config.toml
num_key_value_heads = 2
hidden_act = "quick_gelu"
norm_eps = 1e-06
attn_scale = 0.125
bias = "all"
parallel_block = false
init_std_qkv = 0.0442
init_std_down = 0.0442
optimizer = "soap_variant"
lr_head = 0.0123
warmup_steps = 200
max_seq_len = 2048
train_tokens = 128100000
dataset = "wikipedia_en"
Each number is 128 + 24 x the weight over its row's rms, rounded and kept within 0 to 255. Layers, rows and columns count from 0. The size above them is the row's rms in percent of the matrix's.

# layer 9 attention output (transposed), 128x128, rms 0.356, rows 12-38, columns 0-127
size [ 56  55  62  57  63  56  62  63  66  58  58  58  63  56  58  59  58  55  60  59  60  60  53  60  64  61  60]
[[ 96 151 112 122 160 156 158 109 144 146 131 119 158 105 157 135 125 114 163 100  95 122 148 107 132 131 123 114 154 136 126 123 142 127 124 129 116  94  93 127 132 169 149 124 159 117 131 161  77 156 143 138 114 164 146 170 131 133 102 127 130 143 132 128 130 161 167 154 124 106 107 151  79 147 114 106  90 108 159 150 156 106 149 107 108 137  89  84 113 120 162 172 131 117 101 101 116 108  36 106 134 100  97  98 124 155 181 117 138 109 140 184 118 136 135 131 118 141 147 106 138 123 112 109 110 143 128 144]
 [ 98 144 107 139 122  99 139 144  94 138 105 158 112 170 116 130 125 178 124 203  98  96 104 122 131 116 127  99 120 141 128 121 128 139 100 125 134 162 113 136 122 153 130 141  93 145 128 107 147 101 136 145 114 158 109 132 135 104 111 153 150 167 107 151 145 161 133 151  84 140 164  74 137 151 100 138 100 150 136 105 147 110 129 147 108 140 135 131 159 142 138 116 117 154 136  82 117 105 107 144 126 104 133 143 152 114 211 109 132 120 173 163 107 179 167  94 145 134 126 130 122 126 167 141  90 131 154 115]
 [128  90 142 141 133 115 149 105 154 152  88 170  97  87 145 135 161 108 128  73 123 136 127 142 110 164 131 125 128  88 119 104 132 139  95  90 122 201 133 138 159 175 129 107 153 148 104 134 116 169 117 147 123 118 134 154 128 119 111 126 108 116 114 123 134 123 151 122 164 167 134 125 136 127 177 125  91 101 146 134 132 149 135 150 113 106 163 118 144 148 146 158 177 102 119 148 143 133  76 144 119 120 141 102 170 135 104  94 149 167  82  80 100 130  94 107 128 131 165 136 136 150 150 137 153 142 121 132]
 [147 117 140 136 113 108 120 106 134 169 114 132 113 159  87 120  56 135 137 113 124 155 128 158 166 101 121 120 151 119 143 119 113 136  96  98 107 145 159 142 111 139 148 124 117 167 133 184 142 102 151 117 154 156 176 104 110 142 165 153 130 127 105 116 132  76 184 158 153  92  81 136 136 108  55 151 133 122 129 142 141 146 148 135 159 119 115 109 157  92 127 144 132 149 105 118 139 142  88 165 131 156 111 126 140 181 128  89 151 112 118 100 113 119 118 154 134 125 126 128 139 141 148 138 109 114 147 162]
 [141 125 136 115 133  98 107 131 163 128 124 105 163 122 128 165 168 164 140 137 138  86 160 131  96 100 122 130  96 151 109 145 138 142 149 112 153 135 111 139 151 144 134 144 125  83 117  95 121 100 170 145 101 115 136 164 176 184 160 137 135 171 107 105 148 173 126 153 139 154 130 150 110 112 132 115 133 144  98 117 121 126 143  94 145 181  99 128 127 102 145 122  89 161 107 159 131 142 105 100  95  78 129 104 147 162 137 161 101 144 114 109 125 188 124  93 148 100 103  98 143 131 127 144 125 149  93 113]
 [ 92 136 138  91 135 133 132 108 104 108 130  55 174 140 141 170 161 135 131 143 169 115 124 125 181 131 123 140 117 128 101 170 152  92 134 140  97 116 143 118 166  83 146 103 125 127 127  98 148  98 148 136 145 112 127 125 105 106 134 135 135 134 159 126 158  94 120 142 103 111 140 165 126 103 135 124 165 108 101 151 117 113 111 137 128 170  84  82 149 143 147 153 159 144  97 120 116 104 109 153 162 103 146 157  92 163  94 104 122  98 141 105 146  90  89 126 132 117 166 135 113 159 129 163 120 147 134 154]
 [158 170 105 153 117 122 138 104 133 145 151 133 145 106 148 162 159 130 113 128  94 147 141 143 128 120 128 138 104 111 156 124 105 152 174 132  87 146 116 135 140 137 107 154 148 144 156 157 168 100 123 157  72 127 147  96 140 152 106 153 122 171 130 107 168 112 185 134 134 129 112 163 178 126 105 143 159  89 155 121 110 144  82 152  78 121 101 156 116 152 160 133 136 108 112 140 103 157 142 116 116 144 126 100 119 140 111 122 185  95 177 115  83 121 137 111  92  93 142 131 133 116 118 132 118 112 125 104]
 [137 184 181  66 137 111 114 142 121 103 132 124 133 130 155  62 137 139 140 151 109 178 175 135  91 148 117 142 143 139 156 132 142 180 139 130 148 109 112 143 101 107 141 131 151 134 124 117 114 141 105 130 170 113 108 126 115 123 111  91 100 112 147 145  87 114 155 143 111 131 141 132 126  95 128  98 145 107 148 129 150 132 161  76 155 160 118 105 119 147  92 129 128 124 123 135 174 157 110 130 161 142 138 102 128 134 132 144 147 161 129  88 106  72 139 114 126  81 136 142 145  97 177 136 119 104 137 154]
 [157 130 164 159  81 123 145 102 130 112 133 133 168 123 153 134 157 123 137 114 150 153 155 167 107 105 112 128 139 138 126 177  54 113 146 102 129 148 126 133 101 118 142 117  71 138 127 111 127 108 144 164 119 114  90 124 114 111 119 140 129 121 150 124 105 117  96 138 127 111  90  89 100 127 133 180 134  53 148 172 112 134 154 149 142  82 122 130 119 113 157 131  88 153 124 146  98 100 169 169 153 131 128 117 132 170 127 107 106 121 104 131 127 112 115 137 115 148 145 145 145 136  82 132 110 118 173 120]
 [109 129 102 120 119 123 115 160 126 139 111 115 139  96 124 137 154 160 162  98 148 166 110 160  69  43 104 126 127 130 122  97 131 123 114 133 167 107 162 155 121 134 103 112 122 144 116 108 135 119 155 113 113 135 168 114 142 123 145 153  99 137 108  91 136 127 128 110 168 104  62 113 148 118 131 149 110 109  82 121 141 168 168 123 140 170  96 152 100 100 133 124 168 127 154 156 123 145 128  86 122  96 134  95 143 116 155 112  97 115 137 130  86 124 151 166 104 117 144 116 144 122 155 111 128 156 106 153]
 [104 119 170 140  76 120 183 126 165 120 105 113 123 132  85 159 126  95 147 121 111 144  86 102 146 153 125 137  76 111  83 107 118 112 171 132  91 126 133 122  97 118 117 125 140 107 139 133 139 137 112  75 158 135 110 121 126 105 156  65  95 124 112 110 114 117 100  90 127 123 156 165 143 146  93 116 165 161 131 156 128 147 139 136 163 144 134  96 123 131 139 129 146 104 129 130 151 114 114 155 155 120  94 124 136 121 134 103 152 104 144 122 118 104 127 131  95 139 124 100 158 114 122 163 168 121 124 204]
 [119 119 113 139 154 169 103 104 164 120 103 152 147 165 111 115 148 103 159 152  94 165 117 169 130 163 116 110 119 143 157 157 122 157 141 117 117 143 158 119 151 160  98 111 112  93 142  94 160 156 139 117 111 118 111 161 120 156 119 100  64 164 119  98 176 136 120 126 106 109 152 142 137  74 159 121 142  90 154 136 118 100 107 144 135 136 151 175 122 100 123  97 126 151 118 123 124 173 146 124  98 117 118 136 114 162  78 132 157 151 112 125 107 138 116 119 158 114 108 114  98 185 142 126 120 100 149 134]
 [118 100 134 140 111 137 212 136 135 148 147 127 138 105 127  96 105 127 127 137 100 139 114 156 146 110 136 123 140 127 129 175 122 148 145 122 149 143 136 131 128 129 139 134  99 145 131 180 100  76  85 147 110 169 137 130 148 121 179  90 136 127 171 161 139 133  87 114 135 153  76 165 144 144 112 128 116 117 103 168 183 122 134  85 109 131 127  97 158  86 120 126 127 115 121  77 132 134 160 126 126 120 105 129 175 111 172 119 141 150 102  89 111 127 134 113 111 141 120  87 105 142 158 109 145 116 119 130]
 [108 155 136 136 168 104 129 159 106 115 156 117  99  60  97 149 166 112 107 128 112 122  69 145  82 131 144 169  89 124 123 122 162 156 124 130 100 125 103 112 134 117 150 133 125 117  87 156 150  88 156 148 122 153  98 122 127 137 144  96  79 164 130 133  94 182 101 128 140 123 146 114 142  97 157 146 119  76 115 125 110 124 102 140 152 116 133 118 161 124 124 136 150 122 130 129 144 130 113 150 123 131 116 130  92 146 171 143 132  78 106 129 174 163 143 152 163 161 139 132 173 116 130 107 149 138 131 151]
 [100 116 117 127 137 149 167 119  93 135 142 145 127 141 165  60 108 139 112 123 131 167 124 137 126 151 161 170 139 162 156 127 146 148 127 108 129 113 139 104 116 105 123 112  75 129 111 134 127  92 129 103 102 137  67 100  98 123 102  87 139 151 154 146 135 150 114 157 128 134 133 129  93 137 120 106 184 136 109 147 125 129 119 161 132  85 148 129 127 162 159 143 122 149 127 121  74 149 146 112 140 119 128 152 161 140 105 147 123 123  84 101  98 125 152 174 136 135 131 171 159 139 177 107 160 144 148 174]
 [120 133 157 107 104 131 114 137 130 117  95 127 140  82 181 142 103 173 112  99  98 150 133 146 125 160 157 121 119 111 146 118 121 114 118  97 127 130 115 104 159 154 104 124 107 119 146 199 146  93  87  97 144 145 119 145 130 122 148  74  93 119 140  87  86  98 156 126 167 139 124 135  95 121  81 104 140 151  98 105 143 120 161 123 147 121 131  84 150 144 162 111 125 117 129 135 146 130 136 141 125 166 109 118 174 123 117  82 114 157 102 124 120  97 101 154 112 119 153 129 139  91 119 146 155 108 169 163]
 [181 110 102  91 111 143 120 139  88 107  86 143 114 120 140 134 116 132 175 169 124 135 122  86 141 126 127 145 158 124  97 135 128 111  90 111 125 153 127 103 145 121  91  78 116 163 103  90 132 112 183 162 145 150  93  92 131 137 131 129 118 128  93 144 136 173 146 143 114 145 151 119  99 123 109 169 157 173 134 107 165 138  89 119 136 127 114 100 123 142 133 113 105 129 120 116 133 104 122 112 146 134 125 143 155 105 124 137 147 167 138 143  98 153  90 100 164  87 106 123 126 145 176 132 183 139 122  95]
 [122 104  88 137 117 154 114 146 110 137 104 140 118 161  99 160 124  99 100 111 142 110 105 140 151 159 144 155 117 136  85 143 127 160 120 106 154 126 131 150 111 126  96  96 105 100 154 153 176 115  69 101 116 113 142 118 113 145 130  96 151 142  65 114 104 149 147 115 115 139 133  81 123 174  92 105 138 105 117 174 129 136 156 136 101 105 133 143 133 126 107 112 142 114 141 114  68 145 116 132 175 149  90  99  93 128 138 142 113 145 113 107 157 106 159 125 126 132 125 117 117 112  61 133 168 115 158 140]
 [168 126 109 105  93 105 168 164 117 103 143 152 178 125 150 129 137 121  98 125 100 107 124 158 140 113 114 137 135 121 146 181 141  99 102 133 164 108 118  93 160 155 126 170  99 126 100 177  94 134 130 127 127 105 114 116 103 123 151 128 108 143 113 140 160  95 118 130 140 100 125 131 143 106 131  90  92 120 166 154  83 117 153 121 160 146 155 140 170 113 128 132 198 124  90 111 101 165 150 124 145 153 104 116 120 139 158 156 162 131 120 132 143 105  92 108  80 120 101 145 112 100 108 126 126  95 130 143]
 [136  79 119 124 139 116 150 121 133 137 150 144 132 131 130 144 104 155 162 104 152  94 110 126 123 145 139 101 125 192 138 137 117 143 112 130 142 137  81  93 106 141 156 137 113  90 163 134 188 131  93 109 117 133 159 147 124  98 152 180  92 132 141 135 144 143 138 117 131 124 149 104 116 132 105 120 150 146 104 135 147  90 118 138 154 111 113 108 139 108 137 131  99 116 156 113 143  87 181 171 133 162 158 144 127  88 131 136 118  79 135 115 126 123 114  73 112  81 147 117 127  72 150 150 151 162 158  91]
 [111 114 120 136 115 141 107 151 123 106  97 151  88 129 139 131 119 148 170 143 149 137 109 145 145 125 107 116 139 141 123 122 180 128 116 114  95  75 178 135 103 148  97 145 161  88 112  44 119  93 104 117 112  97 118 126 138 107 117 157 172 118 125 120  73  84 126 145 128  92 110 160 114 142 139 131 139 159 129 163 124 130 120 111  98 108 152 141 106  86 129 142 152 121 119 129 147 155 107 134 163 146  81  99 164 116 125 137 146  90 126  87 101  97 159 150 131 138 173 135 151 129 126 148 143 107 117 137]
 [ 79 144 154 119 107 109  88 107 105 128 113 132 132 126 118 141 133 108 157 111 165 140  84 114 120 104 103 116 153 160 137  93 132 112 133 106 116 117 136 116 107 115  99 112 159 158 138  83 147  93 150 155 134 152 149 156 156 157 169 115 161  76 162 140  88 139 121 157 142 135 151  81 133  91 184 113 134 153  81 164 111 117 127 147 158 148 107 119 149 111 110  92 167  92 131 134 119 111 169 109 106  89 139 114 134 103 164 148 126  93 116 120 117 102 129 127 121 108 149 147  90 132 119 127 118 129 127 180]
 [ 86 110 138 172 134 160 104 139 127 148 125 116  88 142 137 111 113 136 128  75 113 131  78 133 120 116 121 136  75  85 145 123  85 153 126 142 176 160 118 117 122 119 153 126 133 128 113 138 125 152 135  89 103 153 104  98 119 160  74 112 115 141 125 139 146 146 115 149 129 131 131 112 123 117 127 170 183 171 138 140  78 140 116 119  99 120 137 159 129 158  60 109 182 132  91 150 137 145 129 108 162 130 111 109 111 122 124 129 101 107 109 147 117 109 134 141 165 123 181 107 100 125 133 157 128 113 101 112]
 [127 105 132 132 140 146 167  82 130 154 128 126 158 139 118  97 132 170 152 155  77 131 122 118 164 152 113 122 142 150 152 119 114 111 108 129 156 149  90 150 171 138 140 104 124 116 103 129 109 113 159 118  93 110 118  88 117 168 102 132 117 104 142  91 133 138 139 118 143 206 136 112 171 135 112  91 166 147 124 133  96 165  98 131 122 146 145 148 138 175 134 133 135 138 132 140 176 138 119 133 116 135 112 133  74 120 133 149 154 109 137 115 190 125 159 132  93 167 154 172 109 118 114 136 125 163 116 151]
 [115 139  86 164 137  86 104  92 126 112 139 112 126 147 161 156 179 106 137 143 124 129 131 129 122 138 130 114 129 145 113 112 124 114 134 122 142 160 145 129 149 152 117 129 134 101 134 160 111 154 142 101 100 117 145 180  68 112 126 120 152 135 104 116 157 129 115 128 121  67  64  79 108 142  93 139 132 140 146 145 132 104 159  93 164  91  88 152 134 134  84 134 138 124  78 144 111 161 104 117 144 131  87 114  77 167 101 148 132 112 100 114  97 134 132 116 103 147 129 153  98  88 120 133 128 112 134 104]
 [136 146  99 101 123 128 105 120  82 149 127 185 116 134 136 158 139 136 147 144 108 117 175 127 155 140  83 119 141 140 101  96 134 107 150 133 142 102 142 124 126 115 141  86 143 156 154 115 107 105 157 139 136  89 107 146 122  81  92 160  85 115 122 180 147 175 146 138 143 120 134 131 134 142 124 107 113  79 117  79 134 140  90 147 153  92 136 130 143 126 159 101 115 152 157 159 109 124 103 148 145 160  93 118 131  93 123 162 137 138 135 150 136 144 144 166 172 116 114 114  89 117 134 190 156 124 113 109]
 [156 138 168 132 161 132 146 158 125 127 124  85 130 153  91  85 128 135 110 137  86 144  97 120 165 142 114 125 168 113 157 146  97 122 153 165 144 112 118 165 120 162 111 117  87 145 143  98  77 139 109  80  91 151 113  84 121  94 153 142 145 114 125 154 171 121 134 153 121 131 109  98 106 131 114 111 150 133 112 109 122 109 138 159 171 145 115 126 132 131 130 156 112 150 128 133 137 112  75 143 117 171 146 169 172  77 144 150 135  98 151 112 112 146 122 121 146 124 134  99 132 108  95 139 114 127 133 181]]
# layer 9 attention value, 128x128, rms 0.155, rows 13-39, columns 0-127
size [ 59  65  65  64  61  66  63  63  66  61  62  68  62  60  65  61  59  64  63  65  60  57  64  61  63  66  59]
[[130 136 151 131 101 145 159 146 146  91 133 128 133 119 110 119 114 112 142 148 127 153 115 125  90 143 147 124 134 155 138 147 136 139  90 137 106 120 139 115 120 103 113 114 133 134 147 161 132 192 134 104 108 110 124 109 172 138 120 120 121  67 136 171  91 133 157 155 123 129 130 157 138  69 104 113 118 110  75 128 131 127 144 142  95 130 101 101 113  88 133 154 143 129 143 164 151 152 135 113 121 169 137  99 164 109  71 115 125 103 133  66 158 149 112 137 164  71 113 112 120 159 117 178 136 155  96 136]
 [168 179 151 134 137 122 137 165 117 149 130  92 171 114 132 116 115 136 117 166  91 104 125  95 135  83 110 102 130  99 172 120 128  83 165 115 105 120 139 107 139  95 111 170 143  59 118 162 126 103 129 112 113 122 151 139 125 108 129 119 111 151 152 104 156 100 151 114 141 137  96  94 139 123 115 139 136 136 125 127 120 126 132 131 123 125 174 102 143 132 123 138 113 168 115 141 122 156 178 105 134 130 136 137 133 149 154 179 109  86 187 120 166 105 127 127 119 126 103 110 108 141 126 117 114 205 127 137]
 [ 96 117 121 160 124 108 138 106 155 116 132 130 156 136 117 113 184 135  80 121 118  98 101 118  79 133 119 169 113 149 123 112 134 136 162 124 131  71 139 141 139 120 110  98 133  98 101  94 111 143 109 133  95 162  86 139 133 121 118 124 104 168 136 157 117 141 115 185 134 125 143 108 149 168 169  92 158 112 154 137 110 133 110 129 101 141 135 160  93 130 126 112 152 106 149 129 131 165 148 159 125  89 171  94 133  97 121 172 101 142 100 133 162 154 114 113 156 114 127 141 137 122 149 108 149 197 119 127]
 [106 153 135 113  76 126 131 119 120 100 149 149 118 156 110 112 144 156 145 131 110 130 145 123 128 115 150  88 114 117 127 122 141 105  87 146  95 138 162 100 107  87 116 135  87 160  93 175 128 142 128 116 156 168 115 103 106  87 129 132 114 135  84  99  91 128 102 150 122 134 105 124 112 117 130 127 151 115 145 155 160 124 144  94 146  63 176 114  89 148 119 123 194 125 145 100 150 123 122 177 174 141 128 147 115 113 153  92 146 143  80 133 132 111 100 163 144 148 116 140 112 110 156 140 119 146 155 123]
 [ 82 154 130 169 115 108 140 160 123 131 106 150 127 139 135 110 113 122 120 144 107 171 176 120  93 147 138 112 139 195 154 101 123  89 147 139 158  88  99 138 122 154 145 114 129 127 122 143  94 146 128 148 127 126 157 135 106 142 114 140 169 158 122 116 132 104 144  70 124 143 127 144  68 153 140 157 150 101 187 155 108 136 144 135 143 152 140 165  88 141 131 135 134 108 121 149 139 161 153 131  95 155 138  94 135  83 107 147 121 144 127 136 125 158 140 140 123 154 102  88 137 109 139 113  97  65 140 116]
 [119 118 143 142 149 122 130 133 127 132  99 142 105  99 143  90 159 148 121 140 165 150  60 100 102 137 123 124 132 160 128 157 111  66  83  97 148 132 122 112 149 129 124 140 119  88 109 121 135 101 126 126 181 114 124 177  91  85 128 121 131 126 145 124  96 136 100 117 122 137 113 111 114 184 116  49 100 123 117 110 158 126 156 129 117 144 168 102 147 133 117 135 106 132  97 140 130 119 140 117 119 117 160 110 152 157 144 137 147 123 118 102 156 136 134 168 150 158 133  84 110 178 132 146 170 140  92 124]
 [ 90 103 117 117 154 111 122 145 143 187 107 112 155  98 121 153 143 141 165 125 123 115 135 113 182 110 139 144 109 158 115 120 110 116 169 112 155 126 166 136 159 187 124 160 145 144 149 144 142 129 110  64 129 140 132  77 190  91 146 173 168 114 110 111 135 143 116 150 122 121  88 137 155 105 156 155 118 132 119 107 123 116  85 109 101 134 132 136 175 120 126 102  90  88 108 153 138 105 135 107 136 136 128 104 137  98 148 103 114 125 107 124 143 145  96 113  97 146 104 151 115 152  95 131 115 148 135 126]
 [100 143 153 117 139 121 116 113 103 136 108 159 116 115  84 152 139 125 143 157  92  97 118 141 146 182  97 135 133 120  95 102 171 109  99  91 107 129 124 168 120 101 120  74 118 133  91 149 135 111  90 138 152 108 151 140 140 149 115 103 134 113  69 118 142 114 159 145 125 122 112 134 112 109 127 133 135 114 116  82 136 104 132 130 128 182 128 127 142 128 130 126 159  72 144 105  75 185 126  96 111 147 104 147 100  99 108 168 168 169 148 141 130 124 121 144 168 137 155 136 106 153 144 122 141 110 117  96]
 [104 143 118 143 123 125 126 102 165  88 141 119 137 126 112 109 130 112 113 108 133 128 132  95 171 135 137 131 153 115 143 128 113 167 152 120  98 102 115 126 120 119 112 131 135 135 124 166 107 150 106 153 180 125 137 146 104 107  88 138 109 114 101 135 126 112  83 185 116 156 124 179 116 160 114 161 122 112 135 115 134  98 117 129 159 129 164 115 146 110 132 146  93 138  84 123 139  78 135 156 124 157 167 155 102 100 149 160 178 135  81 130 160 161 172 106 151 141 112 169 126 127 105 148 120 147 192  99]
 [123 149 100 116 159  67  95 134  34 120 123 112 112 124 139 113 125 152 117 102 128 135 155 103 125 130 186 146 168 123 189 148 106 125 126 128 161 115 109 161 130 134 132 114 123 165 147 115  91 114 128 138  98  89 112 123 155 159 142 169 123 154 124 169 124 100 150 170 147 127 114 150 111 137 160 102 143 111 149 129 103 123 114 109  95 121 128 174 113 127 100 112 117 155 134 105 108 128 115  94 118  94 103 146 118 160 135 136 149 145 119 118 134 121 105 115 131 108 138 166 102 117 143 132  77 139 149  88]
 [147 125 117  93 173  71 127 172 147 133 147 119 143  78 132 153 117 135 111 119 136 117 167  71 133 107  92 138 113 145 138 171 121 138 162 151 124 137 126 148 105 113 165 164 158 152 117 170 132 140 156 139 152 163 134 156 134 110 131 128 177 131  97 118 120 125 131 158 110 100 105 115 123 147  87 147 121 164 121 113 142 147 137 164 137 131 147 121 133 115 135 159 109 152 148 138  88 115 112 161 175 184 141 121 140 125 139  92 101 147 108 155 139 108  82 147 115 111 151  90 122 100 122 119 122 156  76 130]
 [136 124 134  81 134 133 104 118  84 110  80 118 107 133 125 153 147 129  74 126 136 114 107 155 101 146 117 143  97 138 161  81 127 131 136 111 128 126 104  97  98 122 105 139 110 128 151  92 102 142 128 104 144 127 146 105 135 130  96 160  93  92 136  90 112 145 135 164 117 115 151 132 103  91 105 145 165 161 152 129 125 128 125 113 103 108 108 164 130 154 171 145 122 129 113 162 156 149 105 101 132 140 114 130 118 166 133 169 111 110 167 181 132 113 100 169 173 140 151 181 160 125 142 119 136 189 131 124]
 [144 144 136 137 100 155 134 110 144 124  98  84 182 171 155 104  94 114 123 104 131 139 150 135 126  89 138  66 116 143 110 104 161 136 133 136 115 144 117 146 136 148 146  94 140 162 163 131 127  93  99  94 110 103 145  70 126 135  79 114 123 101 114 136 122 144 120 127 108 161 127  94 137 159 115  90 127 157 127 115 135 118 159 139 108 135 114 133  91 160 109 124 117 159 132 150  73 172  99 108 169 138 142 132 153 148 128 104 146 156 155 126 127 115 152  96 102 144 138  95  88 154 120 165  83 148 135 121]
 [155 116 135 106  75 143 111 110 123 107 134 102 121 137 136 158 152 115 143 145 151 130  93 138 113 144 144 107 111 109 130 142 140 136 157 123 124 138 131 161 136 119 122 117 106 119 111 103 141 169 101 116 139 133 159 170 194 107 133 145 119 118 110  92 152 107 120 143 101 134 163 125 139 155 122 141  75 156 130 117 147 103 107  87 133 135 117 191 153 118 118  64 116 152 109 151 124 123 123 117 149 120 126 103 139 135 125  89 117  75 172 137 165 148 116  88 115 111 128 144 113 108  57 106 132 132  62 123]
 [134 136 139 158 148  92 130 129  93 141 137 125 137 126  84 110 171  90 104 126 121  90  86 114 155  83 139  99 122 149 104 110 117 163 154 140 119 126 144 134 128 150 131  92 134 144 118 128  77 145 169 143 122 127 103 127 124  90 118 191 177 152  88 127 158 157 107  96 145 138 144 123 124 123 138 127 126 135 142 159 134 128  99 116 157 138 150 128 102 110  91 134 107 139 131  90 104 135 131  74 152 128 130 114 121 138 120 166 143  89 132  90 156 123 116 125 155 129  98 191 108 140 114  84 156 167 140  92]
 [113 150 143 125 117  97 136 109 133 111 157 127 130 110 129 148 154 135  94  88 152  99 149 141 135 120 134  77 115 117 138 104 143 122 141 105 120  92  98 149  93 119 157 132  87 151 124 122 121 175  86 117 109 146 126 163 176 125 157 180 148 101 131 131  99 133  92 129 160 119 102 137 130 105 111  76 125 103 125 127  84 103 147 130 139 102 146 183 132 111 112 118 135 143 175 103 190 152 144 148 126 159 109 115  96 119 108  79 128 125 133 131 125 124 160 149 120 130 121 109 137 117 104 189  97 134  83 138]
 [125  98 137  95 117 129 126  75 110 118 153 110 125 135 114 117  80 122 127 109 104 160 139  84 140 127 114 110 121 126 167 131 150 114 149  91 132 114 121 118 110 140 148 151  97 134 152 142 156 152 181 148 108 138 107 157 166 137 122 132 135 131 178 133 160 123 113 142 151 104 145 121 174  66 153 132 109 139 172  88 110 110  63 168 144 131 151  94 108 109 147 112 106 158 102 118 145 113 117 139 160 112 152 115 158 158 108 114  99 107 131 130 122 152  92 147 139 128 132 178 133 150 176 134  88 107 136 130]
 [ 80  93 140 153 116 141 111 144 149 171 123 137 112 126 119 121 150 121 124 134 148 108 155 116  76 113 121 156 131 157 117  55 118 134 149  94 141 134 145 121 105  80 148  97 142 143 172 128 134  97 109 171 123 165  99 153 130 136 118  99 162 117 172  95  93 146 155 109 136 136 134 138 118 143 143 147 170 111  97 138 160 131 109 129 117 139  80 114 110 140 110 176  94 181 139 132 148 116 113 128 144 105  95 139 141 137 101 127 138 111 150 113  99 158 103 124 147 126 127 156 154 144 102 110 180 162 139 103]
 [148 153 123 160 152 120 156  90 137 118 106 133  73  85 142 110 131 124 142 199 129 126 125 147 137 129 174 120 103 113 133 108 134 106 159 114 123 165 185 136 128 128  88 106 124 139 103 108 117 162 172 152 102 150 122 131  69 161  71 104 165 108  89 115 139 147 108 162 105 115 163 172 161 141 102 148 125 133  99 120 108 141 136 129 119 155 131 154 124 143 110 127 133 126 131 102 128 159 108  91 119 113 136 120 144 179 126 138 144 129 112 107 154 133  94 181 132 121 119 112 162 150 114 130 125 116 134 150]
 [169 142 119 167  93 101 153 127 150 123 140  96 125 110  86 153 124 135 130 159 146 134 147  99 126 121 113 164 117 121 148 138  69 166 118 136 125 106  76 146 127 110 143 130 103 139 150 179 130 119 116  96 161 121  94 134 169 180 131 119 124 130 125 136 165 105 117 141 130 154 145 135 140 138 148 124  73 120 104 143 112 146 101 109 135 129  96 150 159 129 117 131 136 138  85 139 107 100 171 150 112 117 154 155 106 120 150 151 155 133 122 149  77 176 122 162 146 153 106 101 130 142 152 141 177 174 137 155]
 [139  96 133 151 149 137 153 112 114 124 143 136 153  90 120 136 140 130 121 108 105 134 148 161 146 173 139 135 124 124 107 144 104 119 136 106 154 124 144 174 137 132  92 177  98 112 141 131 136 117 138  93 142 130 124  96  90 121 102 127 113 118 121 134 135 129 140  95 121 139  62 209 104 120 147 178 117 122 161 118 136 127 118 142 115 143 109 130  91 129 126 178 140 196 134 103 152 141 111  99 109 143 165 118 132 102  95 141 110 178 110 129 117 144 180 121  93 106 109  96 164 122 113 131 121 177 140 113]
 [191 136 116 112 154 137 118  86 118 128 145 109 160 150 122 146 119  98 128 109 157 121 172 128 154 138 140 135 159 171 152 186 182 131 110 139  93 128  79 123 152 127  95 121 128 118  81 104 130 103 112 109 125 107 134 141 107 112 142 121 100 143 124 132 105 141  90 105 117 125 122 127 188 125 118 124 107 128  74 133 143 121 107 152 115 110 156 170 139 123 150 141  89 153 118 124 112  99 113 153 128 103 126  99 158 143 127  95 154 118 168 129  98 122 146 105 129 106  83 116 155 112 137  89 135 107 179 162]
 [134  81 153 148 148 126 108 164 116  99 149 123  80 107 129 102 117  98 110 163 149 127 147 138  99 143 168 117  91 130 124 138 151 142 150 110 114 124 154 113 115 108 102 128 182 163 150 124 131 151 120 132 163 115 128 116 167 130 153 132 126 167 130 123 155 141 137 112 115 146 107  99  87 126 139 134 117  99 145 115 143  59 169 111 119 161 162 127 135 164 137 133 146 140 151 136 154 116 125 118 116  93 136 129 171 177 129 107 123 111 121 179 125 116 130  77 119  82  62 104 144 141 136 120 129  89 141 159]
 [121 103 176 106 148 135 137 148 130 150 105 125 138  92  87  72 110 114 103 114 137 108 134 144 108  73 121 107  97 124 131 146 118 140 127 108 108 107 131  92 155 109 150 156 139 122 130 111 132  91 113 130 133 152 115 131 180 124 119 127 111 153 119 143  66 145 122 149  79 128 205 163 150 114 124 165 136 106 142 130 113 154 136 170 121 122 117 106 135 122 123 113 115 133 152 119 118 156 156 163 140  95 121 129 138 125 124  60 176 147 137 157 172 152 132  96 181 123 140 143 135 121 124 118 129 121 166 143]
 [103 121 141 155  79 143  98 116 122 102 162  77 137 106 174  85  91  99  98  98 127 133 134 142 128  82 109 150 112 133 137 158 127 158 129  95 124 132 117 178 137 108 104 136 136 167 107 113 131 152 106 137  79 140 123 177 156 147 159 122 136 113 128  95  82 109 143  97 109 153 133 144 140 121 143 145 140 154 144 173 108  85 183 158 160 159 152  99 153 124 100 133 135 102 109  95 101 118 126 104 135 136 153 136 128 121 153 119 147 111 132 129 149 159 114 117  96 164 168 113 140 153 145 144 114 146 111 137]
 [104 154 106 145 103  97 134 101 126 106 161 103 113 124 146 148 114 129 174 155 159 131 153 165 126 149 154 182 105 172 140 112 130 153 106  98 140 135 176 137 113 113 158 107 132 135 113 150 110 142 107 149 143 117  94 159 159 139 100 153  76 124 128 146  96 164 151 123 128 108 155 135 143 156 121 113 144  97 161 159 120 150 130  64 105 140 135 115 137 124 118 117  92  91 102 133  95  82 149  99 109  96 132 115 126 128  62 130 118 131 139 168 157 119 129 126 129  93 147 115 136 124 148  85 114 108 108 156]
 [134 115 161 144 126 119 109 101  74 131 157 127 167 144 105 108 112 107 147 145 154 136 100 158 125 130 115  99  58 161 111 127 107 134  98 158 153 119 109 148 186 133 101 152 102 122 146 133  75 131  72 119  97 161 123 111 112 126  95  92 127 188 139  81 138 131 146  84 138 142 102 149 114 129 156 148  86 107 120 118 105 145 122 130 138 142 167 171 113 149 132 129 130 151 139 103 131 152 134 137 109 141 126 133 131 148 146 146 101 132 154 156 130 135 110 120 152  87 168 137 122 141 165 106 138 130  84 124]]